config = dict(
    num_attention_heads=6,
    head_dim=32,
    intermediate_size=512,
    norm_eps=1e-06,
    qk_norm=False,
    bias='qkv',
    init_std_qkv=0.0303,
    learning_rate=0.00568,
    lr_mult_down=0.7,
    decay_fraction=1.0,
)
Each number is 200 + 20 x the weight over its row's rms, rounded and kept within 0 to 999. Layers, rows and columns count from 0. The size before them is the row's rms in percent of the matrix's.

# layer 4 attention query, 192x192, rms 0.0618, rows 184-191, columns 0-47
118,216,199,225,236,183,189,235,226,187,229,208,199,200,159,182,221,213,177,182,208,200,209,216,214,216,198,191,222,194,217,208,186,194,197,229,206,205,206,209,193,221,224,172,212,233,218,223,234
115,166,202,212,208,183,185,215,197,187,187,184,217,174,225,171,207,201,193,225,190,177,189,206,227,185,215,185,155,233,190,177,210,170,167,177,226,228,207,194,184,187,185,174,201,180,180,185,206
111,189,197,218,186,227,193,203,174,160,193,168,196,200,203,206,193,220,209,204,230,239,214,202,222,186,174,189,165,231,163,189,183,204,200,246,182,202,173,211,212,178,203,191,204,199,176,215,203
106,220,189,222,243,199,244,212,216,196,207,231,183,225,200,180,207,188,195,194,175,198,200,191,194,166,221,197,194,204,182,206,187,180,199,175,244,193,174,202,173,172,239,173,191,165,196,209,203
107,158,157,223,192,228,194,194,179,209,219,228,206,206,188,198,180,199,191,240,196,213,210,196,227,207,225,219,205,212,204,199,213,224,235,192,187,197,174,204,174,233,231,173,173,208,177,198,184
103,205,183,211,177,202,207,184,199,150,190,224,213,174,192,217,201,203,238,215,225,203,179,203,203,202,192,186,188,176,187,195,237,216,209,204,174,191,196,191,197,225,210,188,183,139,194,182,199
103,186,193,223,227,204,222,227,199,201,186,200,213,200,247,207,185,189,184,194,202,183,198,226,215,214,149,198,214,164,197,182,178,215,194,176,193,185,207,203,206,195,205,190,217,221,256,190,230
109,188,177,202,192,229,168,221,218,211,178,213,215,236,179,215,222,211,214,225,226,208,204,203,185,198,190,185,198,178,208,206,183,213,190,209,203,203,206,188,224,209,220,217,208,252,218,189,166
# layer 4 attention key, 192x192, rms 0.0649, rows 184-191, columns 0-47
110,222,220,211,181,232,238,181,174,215,175,198,188,210,215,243,221,207,211,209,173,191,195,223,206,232,186,241,208,194,197,154,177,170,193,175,204,185,207,174,217,250,208,175,230,213,165,209,201
108,210,180,193,197,187,161,206,197,206,187,184,188,178,181,186,184,216,186,184,214,198,162,172,214,158,232,207,168,204,218,191,218,200,221,198,206,195,203,208,212,220,221,243,198,203,193,199,219
109,193,258,199,201,186,224,242,201,174,168,206,203,193,169,174,192,208,228,225,179,191,178,179,197,188,193,215,147,212,201,175,232,194,189,199,192,212,211,206,153,188,175,197,191,213,224,166,201
111,227,180,236,212,230,219,200,181,191,193,224,206,209,255,169,189,192,197,209,188,189,196,163,189,219,214,218,208,203,187,173,205,210,219,242,184,233,185,203,240,199,199,205,177,231,225,217,213
107,219,181,194,181,172,154,223,185,194,241,191,185,173,233,209,261,221,185,171,223,234,215,221,199,226,193,210,170,166,236,223,195,201,187,223,174,186,210,194,202,181,190,212,222,197,204,212,190
107,227,202,181,234,191,172,227,196,193,262,214,193,227,214,215,223,185,217,215,180,188,209,148,142,218,161,182,195,193,177,213,218,225,192,216,193,184,187,164,218,172,188,168,218,208,183,206,212
109,233,199,190,228,181,190,228,181,196,206,196,206,205,216,184,230,187,206,203,208,235,256,228,192,214,187,204,192,208,177,184,205,215,192,198,219,193,239,201,254,207,217,209,220,171,170,198,221
115,230,223,214,197,184,193,205,211,168,212,183,220,202,182,160,178,206,233,208,250,250,217,264,181,214,196,210,201,203,197,166,210,222,187,198,210,218,239,181,188,224,216,183,232,230,192,216,166
# layer 4 attention value, 192x192, rms 0.069, rows 160-185, columns 0-47
101,193,184,202,220,180,202,236,205,230,216,200,176,182,151,187,215,195,218,215,174,241,168,203,196,182,217,175,180,182,146,190,226,180,217,171,215,228,191,224,183,229,182,186,155,216,193,192,193
113,194,193,159,212,199,209,208,233,222,169,198,188,211,195,193,179,215,204,174,189,210,204,219,180,208,177,229,213,214,202,183,213,193,195,193,164,207,184,212,180,187,224,199,205,225,206,205,156
111,182,173,207,172,170,215,186,208,204,182,229,201,184,175,218,221,187,184,211,203,150,194,204,200,231,201,189,246,215,196,226,192,171,167,240,204,190,204,202,206,201,188,229,194,173,225,175,201
102,222,219,200,189,208,195,167,185,169,201,211,184,196,171,197,193,183,227,184,255,204,203,197,186,205,231,235,224,181,174,197,212,216,241,189,197,179,198,198,177,174,224,207,182,242,207,222,193
110,178,221,201,206,216,156,162,173,178,193,196,168,170,234,217,201,170,187,224,169,208,232,198,238,211,185,199,240,233,159,190,188,163,208,213,199,217,216,170,201,173,216,204,201,200,188,170,199
109,223,188,255,168,204,223,175,182,202,223,213,194,225,180,184,188,177,185,203,188,217,205,233,213,194,194,166,196,221,189,224,202,223,217,176,238,222,197,232,193,196,164,206,170,182,215,170,209
109,213,226,188,222,216,218,206,232,186,234,197,202,185,185,217,189,237,215,207,171,189,168,178,186,250,201,198,200,186,210,181,187,196,183,224,258,234,208,214,239,175,211,216,182,223,210,160,202
106,179,231,248,194,184,230,181,229,213,223,217,208,205,222,191,190,230,196,245,190,192,182,182,209,181,188,194,199,189,183,141,208,184,182,244,188,197,217,175,159,210,187,189,232,215,166,162,204
100,240,234,209,176,181,218,207,203,210,201,200,192,222,189,189,202,172,207,225,182,194,160,201,189,193,191,223,196,212,173,225,235,180,204,197,228,177,204,188,216,210,224,215,161,173,202,199,202
103,205,166,190,208,158,181,227,168,168,211,187,203,184,212,224,204,206,218,200,176,208,198,202,207,170,173,189,182,213,217,176,211,178,212,159,237,225,245,200,232,214,187,228,208,201,197,189,185
097,199,238,224,211,176,178,192,221,159,209,179,216,188,164,239,174,189,226,183,201,170,176,197,193,182,164,204,239,184,194,210,206,193,226,156,188,226,206,198,221,205,174,244,183,202,194,208,174
102,198,183,219,170,190,192,189,211,245,183,195,197,210,165,174,168,193,204,203,218,235,173,198,216,179,211,196,190,201,209,172,213,231,172,162,218,219,191,196,173,234,198,209,214,199,180,188,191
104,199,188,197,234,189,193,145,236,192,233,197,218,192,212,230,205,208,222,203,185,163,207,205,186,185,196,184,210,209,159,192,189,196,171,193,225,173,202,228,188,208,222,184,234,207,196,176,175
106,171,151,215,184,193,211,218,236,209,172,165,219,219,196,185,188,213,215,198,194,163,169,206,202,170,201,214,237,214,154,192,221,215,212,194,187,201,177,208,195,235,173,228,194,224,214,224,185
100,233,214,203,215,205,190,230,190,194,211,208,188,217,223,194,164,165,221,168,203,215,206,202,175,203,216,188,248,201,227,188,201,208,205,207,212,187,184,178,148,229,189,176,178,226,177,212,199
096,195,184,200,201,177,207,222,188,190,177,238,194,222,171,215,202,219,203,208,247,179,206,228,202,176,204,199,192,178,225,207,202,212,162,186,188,210,221,243,159,193,177,211,177,200,198,221,186
094,197,230,220,221,190,150,223,197,201,239,202,178,176,188,184,201,188,191,211,211,218,202,185,215,223,206,216,192,197,210,167,190,181,201,199,200,214,226,180,186,160,228,215,237,187,202,193,220
103,222,178,192,208,206,192,204,209,186,209,195,195,222,195,236,217,200,231,196,246,194,238,188,189,181,184,219,215,193,188,219,198,187,179,209,175,222,186,240,191,196,201,237,215,195,209,189,213
110,241,174,187,161,167,192,201,170,214,199,210,175,201,178,197,166,195,150,190,177,183,219,206,176,179,231,209,170,184,172,176,195,197,156,193,212,192,192,176,208,229,211,170,212,193,189,188,197
103,174,197,246,194,214,226,193,249,170,198,185,221,172,212,188,216,185,246,184,200,232,210,179,188,198,186,186,217,209,189,222,162,208,212,187,224,217,179,199,205,144,176,177,226,222,209,228,184
095,205,201,206,196,209,181,219,204,194,219,192,191,171,215,206,207,174,186,212,226,228,188,223,207,212,196,192,206,207,235,203,217,210,184,196,211,228,207,240,216,211,197,192,195,210,214,217,221
107,191,179,188,199,205,200,185,179,225,167,156,190,190,215,218,166,196,173,217,247,179,203,180,226,212,217,182,188,220,184,180,212,213,190,183,189,187,189,154,187,174,194,225,250,142,209,205,170
104,187,176,219,169,214,176,186,230,220,200,166,190,203,171,194,201,196,205,216,220,230,166,211,219,225,190,190,193,182,166,215,169,174,225,207,248,196,177,180,177,196,174,216,201,180,202,199,199
108,179,234,199,197,210,220,238,195,205,213,221,183,177,179,174,222,182,203,207,194,218,199,169,190,155,207,222,225,226,166,206,205,202,189,189,239,177,167,222,184,224,215,208,203,173,206,218,184
112,189,202,173,225,169,197,223,197,184,185,209,205,220,173,200,206,195,212,178,183,195,215,182,236,223,225,172,156,206,220,194,190,198,175,173,196,207,243,193,180,208,207,205,151,236,198,221,182
108,185,185,202,185,173,177,227,219,173,200,199,218,217,194,164,197,201,184,216,201,195,197,155,203,215,219,212,212,193,160,204,223,207,228,203,175,184,212,220,164,220,216,195,190,206,220,205,204
# layer 4 attention output (transposed), 192x192, rms 0.0861, rows 160-185, columns 0-47
104,212,251,215,215,156,190,210,211,203,206,196,174,188,204,193,208,219,202,186,216,206,195,175,173,198,191,183,186,173,192,244,199,203,175,198,149,232,224,232,211,214,212,193,193,219,199,159,168
111,233,184,214,204,255,215,213,218,211,205,234,246,159,224,183,204,187,224,191,163,180,210,206,190,238,212,169,179,193,201,205,190,185,206,176,196,199,241,184,201,195,220,180,150,199,201,197,181
111,178,220,195,222,214,267,172,163,200,172,185,208,206,229,199,229,210,219,195,215,216,223,224,178,169,200,189,175,171,190,202,193,210,191,188,215,197,207,175,195,184,230,189,214,198,209,217,190
102,245,176,170,208,201,205,194,207,188,228,175,207,231,215,214,170,200,166,195,237,210,175,157,196,184,187,195,237,181,178,194,187,207,211,199,184,189,231,216,206,197,205,211,222,217,212,182,221
111,216,184,178,222,192,248,237,192,200,176,176,261,201,185,197,197,197,224,195,183,194,148,195,212,173,192,180,176,193,207,179,175,214,208,198,194,191,201,182,182,238,200,184,195,183,202,226,199
110,222,219,194,216,216,201,218,194,204,184,198,162,221,181,185,178,206,199,204,212,202,207,164,199,151,202,173,178,190,204,196,223,188,183,255,185,196,167,201,197,220,182,193,205,184,206,239,193
107,228,144,193,241,197,169,207,187,220,180,200,200,231,209,180,190,200,181,165,205,219,214,241,170,190,226,213,211,182,209,216,197,203,219,189,214,205,233,200,191,230,155,184,202,184,191,187,196
112,213,226,192,223,170,202,221,205,170,161,174,210,180,215,170,187,205,199,186,211,257,185,169,203,227,198,215,214,198,206,170,243,199,179,163,160,190,206,201,197,237,176,213,209,225,187,239,211
104,194,234,177,202,227,180,210,203,236,173,201,209,191,205,207,241,187,175,213,206,196,227,205,160,219,241,214,206,204,186,186,216,172,217,219,188,215,242,213,173,210,166,208,242,202,229,180,174
106,185,175,213,211,218,184,207,224,227,182,203,212,215,190,221,170,181,188,182,190,163,169,195,191,238,199,185,190,212,185,183,166,202,228,228,176,185,168,184,189,184,164,198,191,173,197,207,207
099,180,222,212,172,201,174,209,234,218,202,199,222,243,241,177,236,173,190,226,229,201,211,192,201,213,196,193,184,170,208,216,223,191,153,177,222,203,218,224,214,219,189,187,173,199,188,205,201
098,195,220,209,204,224,197,203,175,169,175,231,215,179,178,185,207,177,198,202,149,183,219,195,186,190,213,175,199,202,222,213,211,222,179,198,148,180,212,184,204,188,222,192,176,192,160,206,183
109,186,188,203,225,196,224,221,196,222,198,199,248,200,230,195,212,172,192,200,207,204,197,160,226,184,212,210,245,200,202,197,191,207,175,224,193,237,170,179,217,206,191,193,188,201,219,209,186
108,194,210,194,165,184,236,191,202,165,223,244,237,194,186,188,220,204,192,218,188,183,187,190,227,223,207,185,231,209,186,228,203,175,195,207,191,184,213,193,175,193,216,175,208,195,167,214,207
098,192,222,186,211,194,194,177,225,191,215,159,175,196,175,181,181,201,222,185,230,179,191,214,183,179,196,194,195,197,190,173,209,209,191,165,222,215,199,222,231,205,175,199,212,159,195,159,173
101,219,178,171,218,220,213,228,185,228,167,219,202,214,178,232,171,187,206,185,207,195,224,212,179,207,209,192,217,203,212,186,200,181,197,197,199,168,220,194,178,210,206,159,178,198,214,240,206
098,231,163,178,253,182,198,174,161,207,227,193,213,209,196,194,188,215,232,180,164,189,190,233,193,227,200,177,201,172,211,180,241,181,199,207,204,221,182,180,195,198,160,218,168,201,198,219,193
102,225,196,189,191,184,229,220,161,173,208,210,255,181,189,210,196,206,225,212,212,216,193,205,227,211,215,182,213,181,190,178,203,197,249,201,209,204,199,201,200,176,163,196,198,184,179,194,171
107,231,180,175,196,239,210,193,185,175,205,206,234,194,211,197,220,154,186,210,186,189,200,200,194,191,207,215,196,205,212,210,191,206,215,208,179,181,207,168,224,205,197,199,209,203,200,202,211
103,180,182,192,226,220,176,209,180,193,196,168,229,166,192,182,193,170,174,217,172,178,207,187,215,218,223,210,212,227,257,209,210,204,169,177,212,217,206,238,185,191,183,226,183,208,215,192,228
099,193,229,175,183,186,194,208,219,210,211,214,197,206,216,185,190,194,242,176,218,193,185,223,197,191,213,180,215,196,173,211,222,222,173,180,187,162,212,198,165,210,195,186,174,207,194,225,200
106,187,197,215,181,195,226,203,216,191,220,205,194,212,208,191,181,180,226,203,180,233,187,172,210,202,242,202,194,184,216,187,184,187,188,197,212,189,174,187,204,209,208,201,217,205,181,216,198
104,183,231,220,205,209,229,185,158,235,209,195,214,207,208,191,200,185,217,217,177,181,224,153,174,186,196,192,206,200,200,224,244,214,201,205,208,165,205,194,217,209,209,225,221,234,213,179,220
110,190,197,219,179,180,223,174,204,188,202,209,188,176,198,200,177,229,227,210,165,225,202,196,210,241,202,186,196,171,201,233,259,193,227,166,174,226,212,195,174,209,200,180,177,198,203,185,223
110,226,169,216,209,194,187,216,215,185,211,242,158,184,221,208,190,190,208,230,243,154,192,196,208,191,220,226,182,239,220,180,242,169,212,192,192,185,187,209,198,205,193,208,162,204,207,225,176
106,207,189,203,200,242,197,210,184,221,198,193,200,173,204,230,204,228,201,210,200,203,215,194,203,194,173,209,201,203,172,254,229,193,232,184,222,205,234,177,209,171,175,214,197,213,182,216,195